config.yaml
num_hidden_layers: 11
hidden_size: 256
num_attention_heads: 8
num_key_value_heads: 8
head_dim: 32
intermediate_size: 896
vocab_size: 512
hidden_act: "squared_relu"
norm: "rmsnorm"
norm_place: "pre"
norm_eps: 1e-05
positions: "rope"
rope_theta: 10000.0
rope_fraction: 1.0
qk_norm: true
attn_scale: 0.37
bias: "none"
tie_word_embeddings: false
parallel_block: false
extras: ["capped logits"]
init: "normal"
init_std_qkv: 0.0351
init_std_o: 0.0
init_std_up: 0.0351
init_std_down: 0.0
optimizer: "muon_variant"
learning_rate: 0.0111
lr_mult_o: 0.751
lr_mult_down: 1.5
lr_head: 0.00903
warmup_steps: 0
schedule: "cos"
final_lr_fraction: 0.0
batch_tokens: 32768
max_seq_len: 1024
doc_mask: true
train_tokens: 157300000
max_steps: 4801
dataset: "wikipedia_en"
Each number is 128 + 32 x the weight over its row's rms, rounded and kept within 0 to 255. Layers, rows and columns count from 0. Numbers have three digits each. The size before them is the row's rms in percent of the matrix's.

# down: layer 5 MLP down (transposed), 896x256, rms 0.0844, rows 643-695, columns 128-255
# up: layer 5 MLP up, 896x256, rms 0.106, rows 644-695, columns 128-255
down643 100:083141114139122132112104098139108172170149164110100079128117107198115103119125094108128141133138056125135078093196116086155184138171077104095182204081157128075154087170116117071136111155148116135118105127107069089097188134090084148143034078109157096144138127111134112104107182134182079120218097145128143098093141158111063140109131083125126112145100131117085117154141092129087165119090
up644 102:139161109120129149118130128101127167176172105148119140134135107074128149194210148111141147191095131176158149150160113092054081171140111102092136090112118150176097114118101136139152119099175096162194110160120116159125147151112141159119130116141121117085124094109133088127138132185112153159156151144097142113096075101138121149087091119131167207157124151099198160136170059145122137168198
down644 099:088166167144099182161138138140194097129078124130107135133143087100194114155141133116121126166120109123086144080088196067173155147136122105097152136202139157115142093136150165145112132117123117082082127154166110157110120136147120142212175132145080148067139149110185125131117117111126162204115181157158129116176099126114153152139113132131090110133126185142166115120114106123094214175166
up645 104:095137173077099119046093100119132097132147166121084093136122109150105137149104131115215161088105121110151147103107219113184157129115145123111139118113115191135145138093131128170146153112089151149088114124109146059132107156055141115090087141091133142198109090171093131123162099186146145059075135100144096115142059180044201156162101097112184161150074128109097138160116135101109109103100
down645 101:097083107161064144157121140158112114176159161152131176105161153144104122126086099089156141137115101141088150125144145099161088071153097154063124107122060128122168131111109126160147135153092164119081132145148173112057154092126088090066094154094120154138214104059187153122145114191058080133168130092183103131151093119173127139109154133190109172127155068105132127118093134109069142130136
up646 081:177142111125158158152144136113124112103130132105095067141133135113119118156132191177176186151121081135131090116094086152192107154137149152168095115076061128127161073125175172156108141109065170132075072089124178132101135132158126170178126118141106108125114139109113093169080062050115118085117187161111136112117086072133116138093116111128111148123114113112184187099084113156113166145087
down646 088:074143135069113163130140137123091085133088221144123091181141140113094139077197111070120139160099125079090155161091104100188129120108137094129102132049132138234094105131104131109133115102092140132157140139133175081144122137152081169126154105094102113152162145139131125163112136069130144098104109136111134163146136057062090144139159155143172166096149131089144126127081084166129074100123
up647 104:102069137166155115143122115056164132148088183090152130142181154117162126140130093146118117155149130088102123177105113196117150109112114159164115112162122101128156146062098135126086103086104118139096076080156082114156121149150138133152118127114093176179108124153136130171156117094125168147083142161116087091129156103083154115134101167158139209106091189124106068128141109161171092140168
down647 102:105126090126145131128078092150120166138139127109091161141162129128070110126149202072176091134177098177048155079147100107123121065164132129103091137091172146086143151129114180119123135240118124141117131169166117085120090114125177065149120091163187167156109142111190126171118113140127142127120104115139136074157121179075170108169116143118069153132137137103131060149099139109124174117039
up648 095:066159179190132168082174111083111155098096110172091147127122135118108123106108123123123058088104108110104146112098093143136118177145140062187085120138087154075118109142103154107105159103166055112125117137143153154171092096116116143147160083082157199124137158086114096105113151135138147086111145112160149139117055107098185126193106126101120132121071091161192122099118065128140143131153
down648 099:109125093150151119143071151146118127111104144125087167127136086154145180157140095153138152130144078142194170108131142091103115152070173087057079100153175082117110182172096125123166170118089089093169095125139086067118205120106181113128148162126123171120151104141118074118128121173215122119121122108124127166142127124131093090184076159108146155167220205132100125057132105194130078105128
up649 098:093102092150118181115072096114137156156153077092149144138121111062132112180136099139060133149113043136132110203119164195075113136073162103177180113046063105135160094091130112126108118139105146087090135132127186200098110164116166153117126119107116111113131135134081189098138151131128150109135108153073122131133109131127099141147159201114121139109141129156062152157131116133145139135075
down649 098:146118178151153152035124149095171123080124089087139071103124171133124098145156127127107158144072127081125150185158153134139113088105120064145135093152106126089041072082077158132117121159105122146080116138074106147162113146151135100066059117160139198125117133119133093126069072072142146145123087117135162107137127077108129115108120109073152166162136152150072101137120100091122092178116
up650 105:121084128143202099139169144151102085159127129092099150074049141129082141150124107189082093149072161145089137107152106158148136101137151132103164148123133153141156107148101180151138137087091094154169149138094144125131126061039099114128114135136123113168122099137150122161165095106112141173138144175145110157115146094163092100112204127169119177128075094159115124182131114119144146123065
down650 100:123097168142139091065121109114109132057104123211103218111162135143155111125101173132118106166144121124139164152160136082147095045097148134187104165141102157130160131088203081127084102174120159106122077120081088089134120115129080098175134141164073091150157132093131083081123123118170122160141165178101089121117126085177092143145144193104105112147098190143195176105071111162138130155108
up651 091:081105113103192144098152124119151193129162150108100028153116177171145150160115096134140166133089116110101173180087156118147130116185121131120155132186109194149217094114161069152031131176104066116136140152152076112124124135147138145134078173135110124117117112178124120097107138110079155156187124114161106099158137133120139133186123169127128130124085073152180162106115150013141101073157
down651 095:143102132106108136105082171099155111110155086121091124095203073132188176080136092101106129127137081080109106129168124019114120062116129165104106159165105147174158145162116157119079106142087092120133142152132125134069150136102155148185147192122135106125130158100069141100112123055156105140103126124121147162143129100115090087124125148199139136076120069167101109087102127084156161130119
up652 103:111127102132119154122131110166139156166110112094162090160178109096087135167142107121173128150209156076079155099110159154123184138103149123146095127112102114065110062144130171140108103113086136102112102110148131158166176205095154109152145092144140079138161077130113150122143087137122130121091153129090049198081122091123080142159120144123117060166195062139100133137115134161154167112134
down652 102:122172105137149183114139120138134153128085127145104137127192178118169155174114130158162137178150124141146116120136151120099090175116083089105178106110146125169165112134097095109083124158110113116106119142124176142115165154140041191162088162177089095113142219175149138072089107109076099061111166158187125124147100193141156148155118066121186136143103083135146091109111131146148121080171
up653 095:161195166097153144120119155123148133120135117139123154132095070082116151138125143082159116117127134077147179162166119109117156172069109144141099154132123157082152090133140106116106122101165157133120163116138126127122153182121140107169175144129131105067074080172142140135103155075162108163173170117095142152086133118139116066108179115119105141047132161150103172092111139193124137134053
down653 098:180116124098119098138087168140109107151165179199103165114121160146186164172100115078105077146128131113110075176158152152121071100126167140124132156163129161119153140146170119184079169125133107072103118113187115056122152130140155081134153121102180178177158077122166092154099169142111111126096112059168115107118125173210143096094101136097191108140143144102183129105049133139153182138195
up654 102:129126082114135147085143178163104134122132125138113140177087068047134123123135112165121123102140156126076117150118161195107138062073161171093131138131108172095119148141113111173142078193072116162097101113116151149161104092085114127176108106150154106078078133146124131150104106177144136088151126104147058161111179124139074132099107098157157071139077104152161181087142170138155122093116
down654 102:072147111132097079137125134127147145131159115099147114135145136141138089171081145115162116094108065157067152181188131156137141096139136092112142132156162087119118156116113130167133163188136131110048113194128126125152133088120158160077121169096101078094156113107118137081115127161182139150162124150133199143169156074135117099145103140126031128166137170087085099122155119124117081098209
up655 092:060142107190152061152123176157162136045151078131117120169101127056109110070044143138130098136121117147134171169132115125113101123104099083138097115102049170103085162114127104132199142149134143135134138156168129087083191142064144164125105112152103103100081122151168111140133152150148108121111097123116145120132101175162136175108097128146153098097081121099145094096096112120126180131095
down655 097:126126132088088168112097174230149137098127146096134150119077130136126104137099104150080086133145093170103118181148143075128099088123079135115168075181114141104125153109102113139110119081117097115189095087142121092059138130151083143115119171176208147217123093138098096155123139126090071070097157092142133137147154166126141151121120076127074222146130165101112176125131169186115082158196
up656 097:131131154114144068131098093194119092135135155084146144132162133152134162077094207187153136160132100158129082118081093118070101098178125101111084114113118163130104141124109128088148159140114163118174135122161169137113100130124135120058078146167102139106096145142033147137123106120150146072144119141124143104149101155105144184148089152083107171107082105102165149175088179103070083135128
down656 105:071069120151148129163078123231164096141090108167150110116096180163056055164126130123105156136160135119138088135158146099125099134134112190153086119132153121173165196142093123125061117105105177119132137132125168155084142118140179156144078152117103122122158106137045161077122104132189134120080133141115156121106124102161175143094091102087178117154141106121088113179141182144134174092159
up657 111:095094200163116117160122101172091116104189157155107135119127130171112178120162138139108144178151209128109153074133159159128139133116092091127102136074115168172170112130115113108166134105155128146126118080153109116176118098110138101095066163145164136127137087196127099074112126149106149088148098138075162105201112104163099115139158150151062161105134140102063182136117185132214093092095
down657 105:190153103129127137207100125094068097138153111144147130114142130136096130150151143141115104152087191102129098094085094145090218109137152124111135134126133150096146136127065051164116134144124078210136183062115109129144145179070129110126160184083120168130100092149158131134140152099120060103150094122167122085098162154128127082139112136124156150138164121162130135095133180084090169116122
up658 097:133159110099151078158154116120136081195142120058142098169090165141099120134115079118141108163179179129177149120127159230150101092157139159144172128131088072120142100122143110169155169142204135141165107135145092134133158129155143091114141147094142120146174152181135103157162093131109146121090067118146118089177089112124104133149145126136122084133068116144142118100108212141152107109080
down658 099:135135102119144146091124105134122164154129108160169190190170168097134151159187099162179097211122111117125091139102070147144162086117192150106203188129163101144107116128207192089122092096120133147062178147086140149143138167009110159139198178140122164091137106135131103149075087136132104140090116085165143105148155135104097136106126119127133136180170149125099128163170143161171133116068
up659 113:123129108148071073098118106159102110130096113109080139097070176084124129099090107112169104145148129138150143102120120106174121213050178126143116189135123140157125133102185093222121179071125122151101155112152133108133135054088145110084129119061138034053138138121091118056142095113105145158106110064106165124133073112131104162161116063101153175152084143108143145170164103152128151129106
down659 108:103086131184097084146154055154119115146153171138101158131106164073103118155175176120145120145106115117134147107125138166090167126153131158077125159133131176087091174151124171171140079078120086092173109109105123107109103070122061128112127082080152156110072125128171163157102139119140116176085132113105099121147090167168046151197155214157129161158101121126151062134127143094098140099163
up660 103:129157192199120123158111152102114140160193130148134138140142140109136166106149091140052101152136097123107085107059098131126104121122105160174136198127068104188123112142119175091154089143097116194098105121088094098126091075124079122127120106151120121145118101088092095130088142158171137154139089083126164142143081092095106118119123135167073132192139153179134139201152139136115146100121
down660 102:147101155119129131117121158111123183097137110201161150168092159090084149158138165173142116146078151132107164154152127119103139142119098159151130064119131111119076120163130124132105130135098135038163180093073129120085173150137054185129074202179056124140189100141162108101098119141148140110099086152096082160149129088133077165109078108165156173161094125138123105096104134122109119128164
up661 084:138124161156085082117099136131099105188125123142125072165182118153098087141063139109133112125122145089163158103108169119166054140125125155099138096115111121141085167100168137116102151130102141094105078170126182145102110088175107151135182109104120099130107082161115139111140203108153103145116168164102145083110097139146128162099150116079150139090153091126174070154166139144105093144112
down661 089:119109087116107142152120109131144102145098205165122158177152155139085111136090122126092121141150164061131155144137167116199177124097109139169116111138132113216098144119167145151122162191118115124086178140074171117125103110091147122124140145162138124161113180129127116136124138149143101097114152159127136160068166094082068057124154167152150130089145165190124099114118150129147117100146
up662 105:151146133097085155117170115084145075094091130064129065080095148106142141174178107115141154071124151109125135180062163115117103136097126149158218113192155115044129115095116116092157100083144143133097149110123137059095122117164078135062131124141139187149121096128094071132148094099110151076084099122105123094124111176034102129125102117162066102110086146113120129103137132046118163125123
down662 104:136086103117130102124146107085102154136134153097158087136136125127118117190142163126178122060047137143083067071078110125124167111098105096064152125116208207091138139131133111056149117102156100121110117121162150105094151140173025121103089146127125128092154162121148096151123093173112138112100106123130180159150108135158096082135168159079185183131087091068075169138129132103131107138055
up663 099:147144136144150118110148105145136099149082126069135175138152140124105102115103203099067127123118079152143096120117192213118138165161162149122081166100160170088139134134192140142157080116145136148071133078149177130101105112083135126097068145178135150079124057171089105215115132147142170099137111071120117111145116128106089139134106103126127089124112127107146163128119078117154135082088
down663 099:141096157100094173152115141125130123154068076147148115119114057114151125103137211184093102145157112156157069131108148173095174077134095147135131104118150069120147148154134096150135061156109112094105158150131088126087090134142100100137103108154070078179123071149121052094132163080168093131148115114125137128132106113120136099098178064147134117116202125090127126136155080115081180171104
up664 097:129125109136115042144122106182159116144137115122160133191121139094127127093143067179103114141088128143156140158136111120131153133128125113125107147126131132102112123177115160132151105109140089139109180164068095135128100168145094142172061080125133100137111138170149099239072160166131159184085138120096140090095129131130166074095105131091081162115083159097165125050110133103138148150143
down664 098:088132128087140125137114148157118166088109178105158177087100134113112151120132093130097131158102185156118116158117142096130118112196088102149105140129092130123089138191144130159162131079118142161134155138128122149195112131152100116225098128116125171099176115125096149128083142096132087116073094159118170141079162112124054090139135091142067095173136121097121178164134124192165074067133
up665 093:095138130166136121110101091067109088134140090145124097124185126121101100119195125151135149058151131124092141148111162099120125077148109156140157143136117128191104082066138093153118153141137165123059175110171100134106124159164124111169160134126124149130056074133159177095111023162214111141133140157129141114092202076075068109143159099124059145140077197169125127138144234105079141113132
down665 095:120103113108129181061162101202158158168160114115093158104093105149091175119123139195121142140116141128094104163132083078133109091144143111229089125138108115127113173153117207098187134148110152139138152149075123074116138162172121145130156114117134148144107102155132127121130142150093164173175138080168124140125079165150086128117120129112126153116154160148116115147144141132096101065064
up666 100:141113171097143175121135166173112152157103181108201136112128105151136103118156103165128154180172138156154103163037181130112126063156143148183099145135111116159123110089126147095214152159109098167109127147117130092149150118122089131115076138133164105142093103134092171087182218100138161153124118129129087125124089098112133131157158155138149099220154171167147109168159158185093171100129
down666 104:042171136171064179155152100140113086046147152170171143090130137104100064145054098136146092078136122099146096128106178116098130104140118168147177117128192186132148170160115155164144144115145173154123130119101080146213155145127143102125090144104120197160135122177179169101146092148156122118146152143103110147118135081106129122042140142142088188127118168136145123118156127161134134107143
up667 100:108108189099144101072128082129143119160135126126082079127158073154102079131063140076165112150111082088092153128211173126152093116118120139185137082137171119114185080140143157134142170144103155152071094144099145089108130211187098136175129116091117095133133144089124098157161080071088145159130124061148149140112089157217163162131104100104148116144105151101097129064096153125113111133122
down667 104:176131136111113153163105158103154133150064151110108133128142101057046082161129148131130133083145133125111120151173148108130107168136126110060138069096109104140182150142149191209130161130138132076163106138098140129154177058131189084108088170118113173142125105098164137194152141171241133144137112151095110147103129149146110162110147152102125106171100139135121057090104122095187118182170
up668 094:089201106171088126101084182138138115121112170103119103126116168147147118100087123074195185082163082117095126143137106092162107150138096178148077089169149138150106055122161136140134113175163127068073100116127127141120040102128105142168184120107120181144110054058112113111132147133128146171085119110110040160169138173126140044124129137142179135094148097107153075148140154148107109101173
down668 097:103160157097144122081122135102152118160092198176186112197100148052113125164105153062097107151126168134164110117116058099120122132163143164135103161128093082135106125164090120097094126133158073072135114100195147129094129062136146155167150137103137125074124079110061150063142167165127077123156135125144191174131112109116124122082156117156140095153157142116103114147125112127125126116102
up669 101:081109149144128144098157099161133103118139141133110136102092119131176135151069073107131080136147170117086090069130140084071140106088102135168172139152151151093124156092131139149069132101115213111144088125125107155085088115125104105131116059146103132158140089144104132070118104127174111057155109127108123114122108160070112064122133096114044091138102055160117172137147098089114129192119
down669 102:161136099136144112172164124140099079170117171115139127135112130202068163119190139124139117092115108182112171208179176106118091100141143152072149171133091163114165176154134160153176113158144160098132155123128067094157144124172123101138215112134171169133150146132093121148097172147164066113153149106131096163144079140064077119188149150136140160126114155125051143132104120176180186126172
up670 096:072090172173147147152137116126137137134138046152091124091131140140096099158105123119177117128078098130116189174109129089171117120060185102119181124108169108126122135123132160122151168144102165068121171137138123146169129133175128107129162155132156159123126179138124171156072050125121146128146159134148072137159120127111143139113112179120136125165146120078160098128118104090136119097122
down670 098:085106191139163107082061152067092109078145110140185124143122097172132152157140131107107192098119141155097116131206095103148186143099184188178141111140154083140165113112097141157115191085135119128098112101118125102142145119193147135127093127166127178126124107097143090149173133158094132124128185132099196129115101095082168132122064132110098099132144095101094104083105132129079130143193
up671 095:073164114141148095153117148075111081061154138124091120141099098193112144107089185142106118159151164102112145141139162143172134082152096139145088091169105086142061089151136104137130075112106172124173119142136132136131103123150123082147181113175102149120138084133117108107189085083130104105130141074097158120164084140137149123048062106120136129134122097160162151098090162172128152105105
down671 095:116151108094108130131165062149137132207091183159115131131106142144172129149110169172109158105069084108122169177156134090131115144160093100134100114144104071169119136181143139131045054137110180122111165134125141134131133129157151093157142153147132127130121204125156051119142123128134096141141165109132135083110133109103128109116116166101211129161154088137088106110049093162164183131106
up672 091:131129098108143086109118138167095158132113143147132112170198161174125097134168166125134153076081117146138137082126080089128142135124120094136171109100111085131082135073134094129160136128179147076180077141172131130163129134109124147136144069131106157127147106138127173129110081121141109123115135060048135150181104178171137134111085089103114127102101137152142134112152114131082162176102
down672 099:148167131122187187097172187118163108136102108111107115105097129135166103091152136138157088081163176130066129101107195137141131107088053160103158104179101128129130125105122148100104129222129149113095179119105191112148188159171151100100075110194125159133136168105121173127081110128137069111162124055112081111134135154138099173081132051149121156113145108141115131139116159170117126120118
up673 097:162180171112143093178116139093079150107163129062098132113134131111219120103073149160141109124099128148107126093141121100090125128152124142134160103096097181093096153104135142078134159109187162107158044138178199142150169154111159093093126127151221125136169093118116064105196145082165135151107116110117128149134165155098098128154148118078145129134093124152109141113132115168109138158134
down673 103:141090148150183120120141117099129082114131234067076119160138099130081142128129118106120112130143094178178144098128143083057137112145140086134147153119099094119064081110143086119090069181080104119143107162129125150173074108149047144190093110128146120168085146110116187101119089118072165120148119158112184146141195114065072121155121131125159134145050153124118120129166110091132113107126
up674 102:138183160125074168153085164083129112104103118098134136162117090086147058099139203136160102130140062171133064158116191115107132072110136162161100110139112163111122106144119090150113092153113144119132102145114155078184104153163128136158108129174114135167070089116106170152147151123111132134145166096122131082143139115092114108175141173149107086187116229155056149078083097105083111054135
down674 106:140115147142085127123099124148127068136222165108148134132129096146080098118115089115172119140115129170173106120092182093099118146139103193118130120116109164150088169058168138094116123114145086159072120116180084135085096124146111128177081105159156125132160154118105131145170112080137131178146115108112175117105177141152132127156161153056100142110124107108123142187052102133133134160105
up675 103:140139117150113115129118150076100164142135152089163150109119096173139164154125133109155192157124094207141169113122148124130166145105125120149124075100079069118156128150153088154100076161154130150227081096106121177124118077117075133125152122189155122142073139101128173128145161206121111131095141120111076094100111153127126152148130134126127115123183111133162118087124092133104116176095
down675 099:071098123136085117068129114155156118140056137092088105129153208163117099087194100157095100102123100130134084122147149095099156153182153192121146143121166134124137130145162128102140139090128129157147147126113120118126087127172093105112068101127153123128109094144132064093132122171167118104082108144123040143090174174097160146201128106133143055100074159172118118147136111102144141085074
up676 103:102123172073154150083114139119126152092152090097126136138154152141138095135146110039124131105109095125101192173125164128108112169111166123124131136156094169130219111112118156138104122116137124122079081117132134177133098118160162145170128168177113104192120121122083105127070113186128099107099126156115051112155168152126073176144104089138146144125101143146126145145079171095128100126129
down676 103:101122073155089180151138163107144131106154089159090120092131173167130128186158072124133113099099129127116143112132106131138136169116123158176085110141129108148153094135123168146066121210103193113208190166150151150188108157112137166155119060127115156090120055073168123195116101118123204117150108144069146096123117154171080121151124104139100132181089111179125084203114137152173097092103
up677 097:062136134144186128107091139143129130094121124098103122118154179128074185116101076124113145036155104134120170178105160110108188158153174181130164109136054200157108137120112108100180149143152134088109153194142127078137145105111147163104194138111144181107114119111111120175113070112145079129109160161119177105164078173128096060125143144133143103065151123137047095123131115137137139136143
down677 096:115103105190120146117098126147113137072117103101099132096141079155203094106161174107183084174208152166115145171118160113152142123098158098206082159128114106127143114154158119150137156133176121121153143167160090155128107151122109100181090097163072173148119153104172097072141068143108078139126255103144091160091133169131125140125055104121089139127153194148066126116155145133132079138065
up678 088:107105147149132155120087139125097128121110106140139081143084123150089127042129105133111128136090056153114177110088109164142095099096109114155091155125114151075110156000117125180173163134106073177163132109160108105138157141174197154142179094112184125125075129135121078106152151091114125140141120080103093108132143118095083088134115044123123110159125123173111140169182129077141142102119
down678 091:129127207140180142148092095161111126172087123133104116108149087146178073098136149093132137150123103162139123168105120127146185157113170132144156083117108110074176140136107165070148176129090145105188116171153181137106096040174103129143141076150192129098097166096158109148176096093139084099127142185171093132163125141136144118136124110139118096119104137129133118086149075117077217123105
up679 110:139109131129141149128110109120124089085142122141118151125135129132090101163078130185146107141103097124133126111121114126130067211141134107067091053079141119122141064158137151130178108128149166147097141153159150136101130140201127118140120149079110115204146155131172091123124137182123197132099130088158123135184097141110198226133185126129098137164110226155153168204159160166141110121136
down679 107:166123078136147124202146097132124065096086137142093106080120085131121114073149100140104148117099136135148079045165098171103160137120138072138139143159161125164132087095123123165111092206178140100131125090123086118117185138124157132091193148189171172082080146119065086142175136141158127211143162139183127112095127146124169081176107138126128112107139116068070095103171168114167105129138
up680 109:060160144107121098078165114128116106160114147148143112126165124127054113098184074083196070103141107129151142141085166169091148140084113182147171154198137114135116150136114135125081149074137106166083131087138104068179078124132128122075207197101091131209122148171129154151131112122111117163119139103088159137164103106164152116074097160204138144109144183106133164078138132128157107132104
down680 105:065130136149153083155170142088135135110116077120124082167116127103149029139199104113100126117111165071126112132116165114128195135094065131049189139123122127093121122056118125145130095135151094126049165161226145130107171169096086110146089199153117103092092149105136163120128136138135152161140151138170122152092142141138127124140137214134093141176179140138161175119127174190072091157082
up681 090:159142146126144114097134099158107102086086142122021207175115167139059107079160189149140131192113132112024097139163121159132174185067122163163130080126137066130086167078146142132186153099155106182123093119100109113116085092158124100111093175156117105154127142133106100139065124063084115157159111118123133151164136184178151112117101171170159095116108108216148174133114136126150152165166
down681 093:071170104093142155129084127125099034110082163144129132102136142154138066165077157089163135152104110115174124129129138134142141136122121127153146114089211103127091081182144165114125165134113138117157145144087104105110161094131081146130086184176152095083161161160152086131060137108154129117131121143122132168090109160152116134146125175096105075125181128162117088163092074153110092132114
up682 097:215172094089082165185094179138119123106103109183128130103196129140141147142124126139133100110140043146138134162080122099121086153135119121169098156117117111126144044102186132081134143138081114166130130113125067183124135192173168195085179143052145147138157122149128128142075111157094141126095147137138102170083107100180144174163138168130146167141100109138113129129099076127143147171082
down682 095:160066166101151133206076182110068146123086125128051109109154192130112115096098169109134112101129100077150060099100126132096057114173121108082140084140167168121096150164104127176056181093149147136162128126138163103096118080158132105125145149081099131126115119174134103138132105106120138196126128108210099092093127151144157125149147121150142110061082096129083075118180101108166121089121
up683 099:070095108108115132080105178112103126056116115103169173154177031118098096141141126155104201125142110192153054155122093136135055128124151091140133127163118095081057102116223103135156161120050113162113150092131094144187118176132136089148136112107154120131118101115139143120084113175146119087107145202096113126136085154153129150155144119085182118130147154075121136156112136182180077133102
down683 102:145143156110131168196130105145142123117127182153154109180192137080121172158132138134144135127089081153088176052115119073113128119131127155126081095083145189185084150174127147149135187117097160160114129131146149166070145117069134112087096081074094118155168095156135085119147088098121124203112180122192110157157088097134115070169088100091108102123151145073174138135141089116112145119117
up684 101:119151164145176082139077135122076144104096132131151127109157063161109100120038213179212153190151159129128131144157172128186169099186144112153143120124148119100122142090111091150148173099109142111185167096125080103127134186121078064196174157165141155068122084132138169087131151130157146090124139125144148135091123106116128130122133166093100124134188132132108105116116094134132138080087
down684 099:125172163118079141190162129139154129157112097175133141108096163149115144166124070132108101113162109134065109107120157128153157056142101141084109153148159081133142127134089117135102128168124130088093214124146136128082168170122171139150148095168095148117174141148105130191083131123164097142068108132101144104145122109080096090127118071146141077137107136158154093144070152103067111115125
up685 103:131148079150169128189142164087067125113069081188107147080116119164104135125132119140153124087087102109078143172131138104103129140131193132118089139127091140123119075054134142133161109118079080124130044228148115114104139146142044120132142137186098143111136124076059147110121096124117161178114137126154181104092121080146114138156143108147154108157124130113111127115132140124131188139127
down685 101:175091093070140086187137106139150143083057142084126149166118111125130137095174109128153135115133131152125137126134113054076098159121153103166146096118157173102134085126104117091102156117162180175120139131152152134073166118100196186113109123150090112076224086126089098165121102140106193105122117136126184161126148130121155094124107115145122110124110069102125068132117134116133053137140
up686 103:117138160189096133070091145133131173147086135061054057185106118196055140107156087131128112098132119123153107148093160132139108124128114117178127147149148106163119101119082167161107124076196105159181155129158106079120100125092147159171107149113108070154122106104096062120107160173158071173106137073108145125108142133118121118048152160069111120130099119164125136130140140060152176090147
down686 098:150100203197084139127137114192126135087029149149099158137108201077139135143132152091181167090149132137096085064175155107135158165084148178158107081134162104140098123165128115145124142087191118121113121137150135153116089165111117152185117135141121189139133096145156081095100094095162125143112173136132032136062165163129122206110145084102179183192171144160067122094153166083105139123164
up687 105:093125137089164079128089100151137127158104159133139150121151161106128155128127165106113202165207137115131100191085156145121107111085139134124142114151106116096127088132174123102162129167148137144155094121143150138130127147149099116098121155126115106082172117151106182109125147120234100154159151183094127117116078123149136152150138156109110066148179152087069209091143201141145131176134
down687 107:117117069172042080123175096120152131108115119098148121124171142187146130111086101196214106119122121102164121096138138087126050127130115122141062113217135102133047138126114095164142113103130153122125135103174087090138116169080123133148102115132147197108087117153177118134142121099150105121209116120157148150117154113159141116152080149093126127173104162153185141151206132168108116109154
up688 104:149117167136062130099159130135096118162119120112091135095145123130161032136164144069115137117094177151091140119091108116083111126119124157201134176104178178115087065100151141118106107109132108105068137133086132141163092127093122087141130092170109116120133101127112042103117126158106134200102120071114164149096117124109180112096138125136088136161126121101109123142129158104144087159120
down688 098:111115152159108200135120124132109173125089110152094115086184169191102101097178152186099094061136140067155149149144121092166147107171132100133135137131140107162074151159116111137101097163146106113136041121079135152153123134148121075124111106094182161091098139156074116124134100104163138071129131133101151075105204084106144099106181181132098149122210135128160132125121206126149191142105
up689 098:107151115162146144161126142086130118134089089118115139187160119120183143178129099127130159127100178133133080076108083139167098123156125161179130149101107119131090135140066134106095147154139106093164129076162149144151111160119190132134135105129148168100119143148126132167112095122165175103095101131103087147119122070148145034120161135090160100117148092113146172089102138110066104096055
down689 102:089153088170080129152105109116140120163187164159133137174115098076136148140138135156142130097085142158106112111101165116107119135087139079103097108141151129151165137134103107148145143123100163147146115123141124121037134168117098182129125132084088140195129124148132081183130117056102156130072135113168140162125158134129148115149142064160112088101117151138106102064121126108091165116068
up690 104:109150111175116104142110141085101059127154099140116142161178158171091172163129148125126099114184156091102152095046111124150119116123197185127160155102130170123123156147144100202124183097145103134083202120092102112149118179146234106091142168086179144089129077108069138145116093114147093139103155078131190124101090145097128137153093121131136154074138117096125152083157150198099183146136
down690 103:112094153143096088161179120149170057167153122104152198119185146141182145122128121094171151202135113073145148164131132131157079130155162102116177117177165137116119144188102162128164114172098099120125142113137160144136142123127104135154144120152087075102140187146135188065128160146118083080152164108114115143113129152121072088117157208148088173149134163153178081170107169131099087133179
up691 114:126122160102173173095146139114123046159159153064125116137043116123118152108114169094150126115107134134123129072125192074095101162103089151195119125103162142096114151112147120131204137101062148163138166172093164108159141173150181066159122162134109104129165127109090184134114110102101095094143094129081081089136065113166150095183110117140110173172089136102091150146172194142111186087089
down691 109:160127162163140114164149091119102058121173123117160145068040122163187128096100178202132082137134148069138149119145138118099122137171142136187141163145151112148096178106106161131146049158094167112155209134160129127091115151140067107142156062146089108112103121122120104147128111097117196216087119119096148132155113145132165164087165102106150149098148154182114141122135154147109139109134
up692 100:173152158162124140151131097169101155102105069101142093183150108114125150105156111110181116112129085192056110145140130174066086064105158113122156114145123104131077140113124137103143109109145111172113103128175090076161109129159131153095084196084156134153108124116117136151158129102091146144154076102141097114136143134155086127083061148154124082135042160166159125086127101097089131092086
down692 102:108102183167159140141164113125134108100128148120151115129084114120137168160191077080183070136136152147133085112206125162047144112116147154183134106173141083134124125058165144162124110135137082102099135152107174119151145141173135108139056157132082140113178093144132110115141155138141136203171133144129145130085082155109115070174129108121157065175172175126154147144089145164098088150128
up693 086:107154151091112155120104130141101157093128169109114071070120166133109155163084122117124030117128105118172189133127123173123114113131078162086109088132106106111144075065121068195114068145097092140096086076200126172159141123150100153068076132145127111183158106113068111155169150092146206133128150141107047135082166119169140136146144155146109107132136055116131160178156161160146135163122
down693 087:135131170101080231095126175216111102127111254124103125096153162119172130138145094090103108085088133133136144145166118102126078127142125114154143097138128133130164114086081106143142130121101149070074127149088105180137131101159107183110150161151128195102125130123116110176130101144173134130129129092141131161105137118120104095160082153171140130182063147143123136105095141172115123140111
up694 096:115169113121159191147109118105118140162144150154125098093131137144128132177122155093098131034180149138076129156143110133155133145162082135142111182159108061115194068073132175094090135160180126097160113135132106160111066134141092129171150111207132118170150104142143066138157115108119090165115140117118125124166116120132130124127089134141095153155092155135165179126150173091153106169026
down694 101:096123158151127156139138172182104185123127140157119124150146184089170136084183091128149121176172124092120152138068134154150131123143138129131124145118098096113085182120140142084136116110171162106096156103116152157143054118177155127222153119192186136086162129104149091098096156092155088162115138113123095155169131202046061164191189096195194158104107117141121144098125099143116108098143
up695 113:141120053135122145130101119153127149120110152152131158122091107133073105099137161155106107118083167105098127143145172141086138117161118138079153127141148101139155166114080136126086148109152114131176151103107124120125124120176128087153164196135117115085121165144103164114144131157144159115117114165150153081177152043126112093120130108128162109114110119133170163140170111103057101058150
down695 110:152161126156100148124161038189170141149110134163121125124128075176100095129129144134141180180120149104101094144140084134116155087069063114124139151114114177133202153128175153098122095141120161160099113120086138100085191083200165159164154096124132150147136113150181145125159126165108132106127171177154095139131080172172121139161163155116067139131098153095149144169216150164073136142103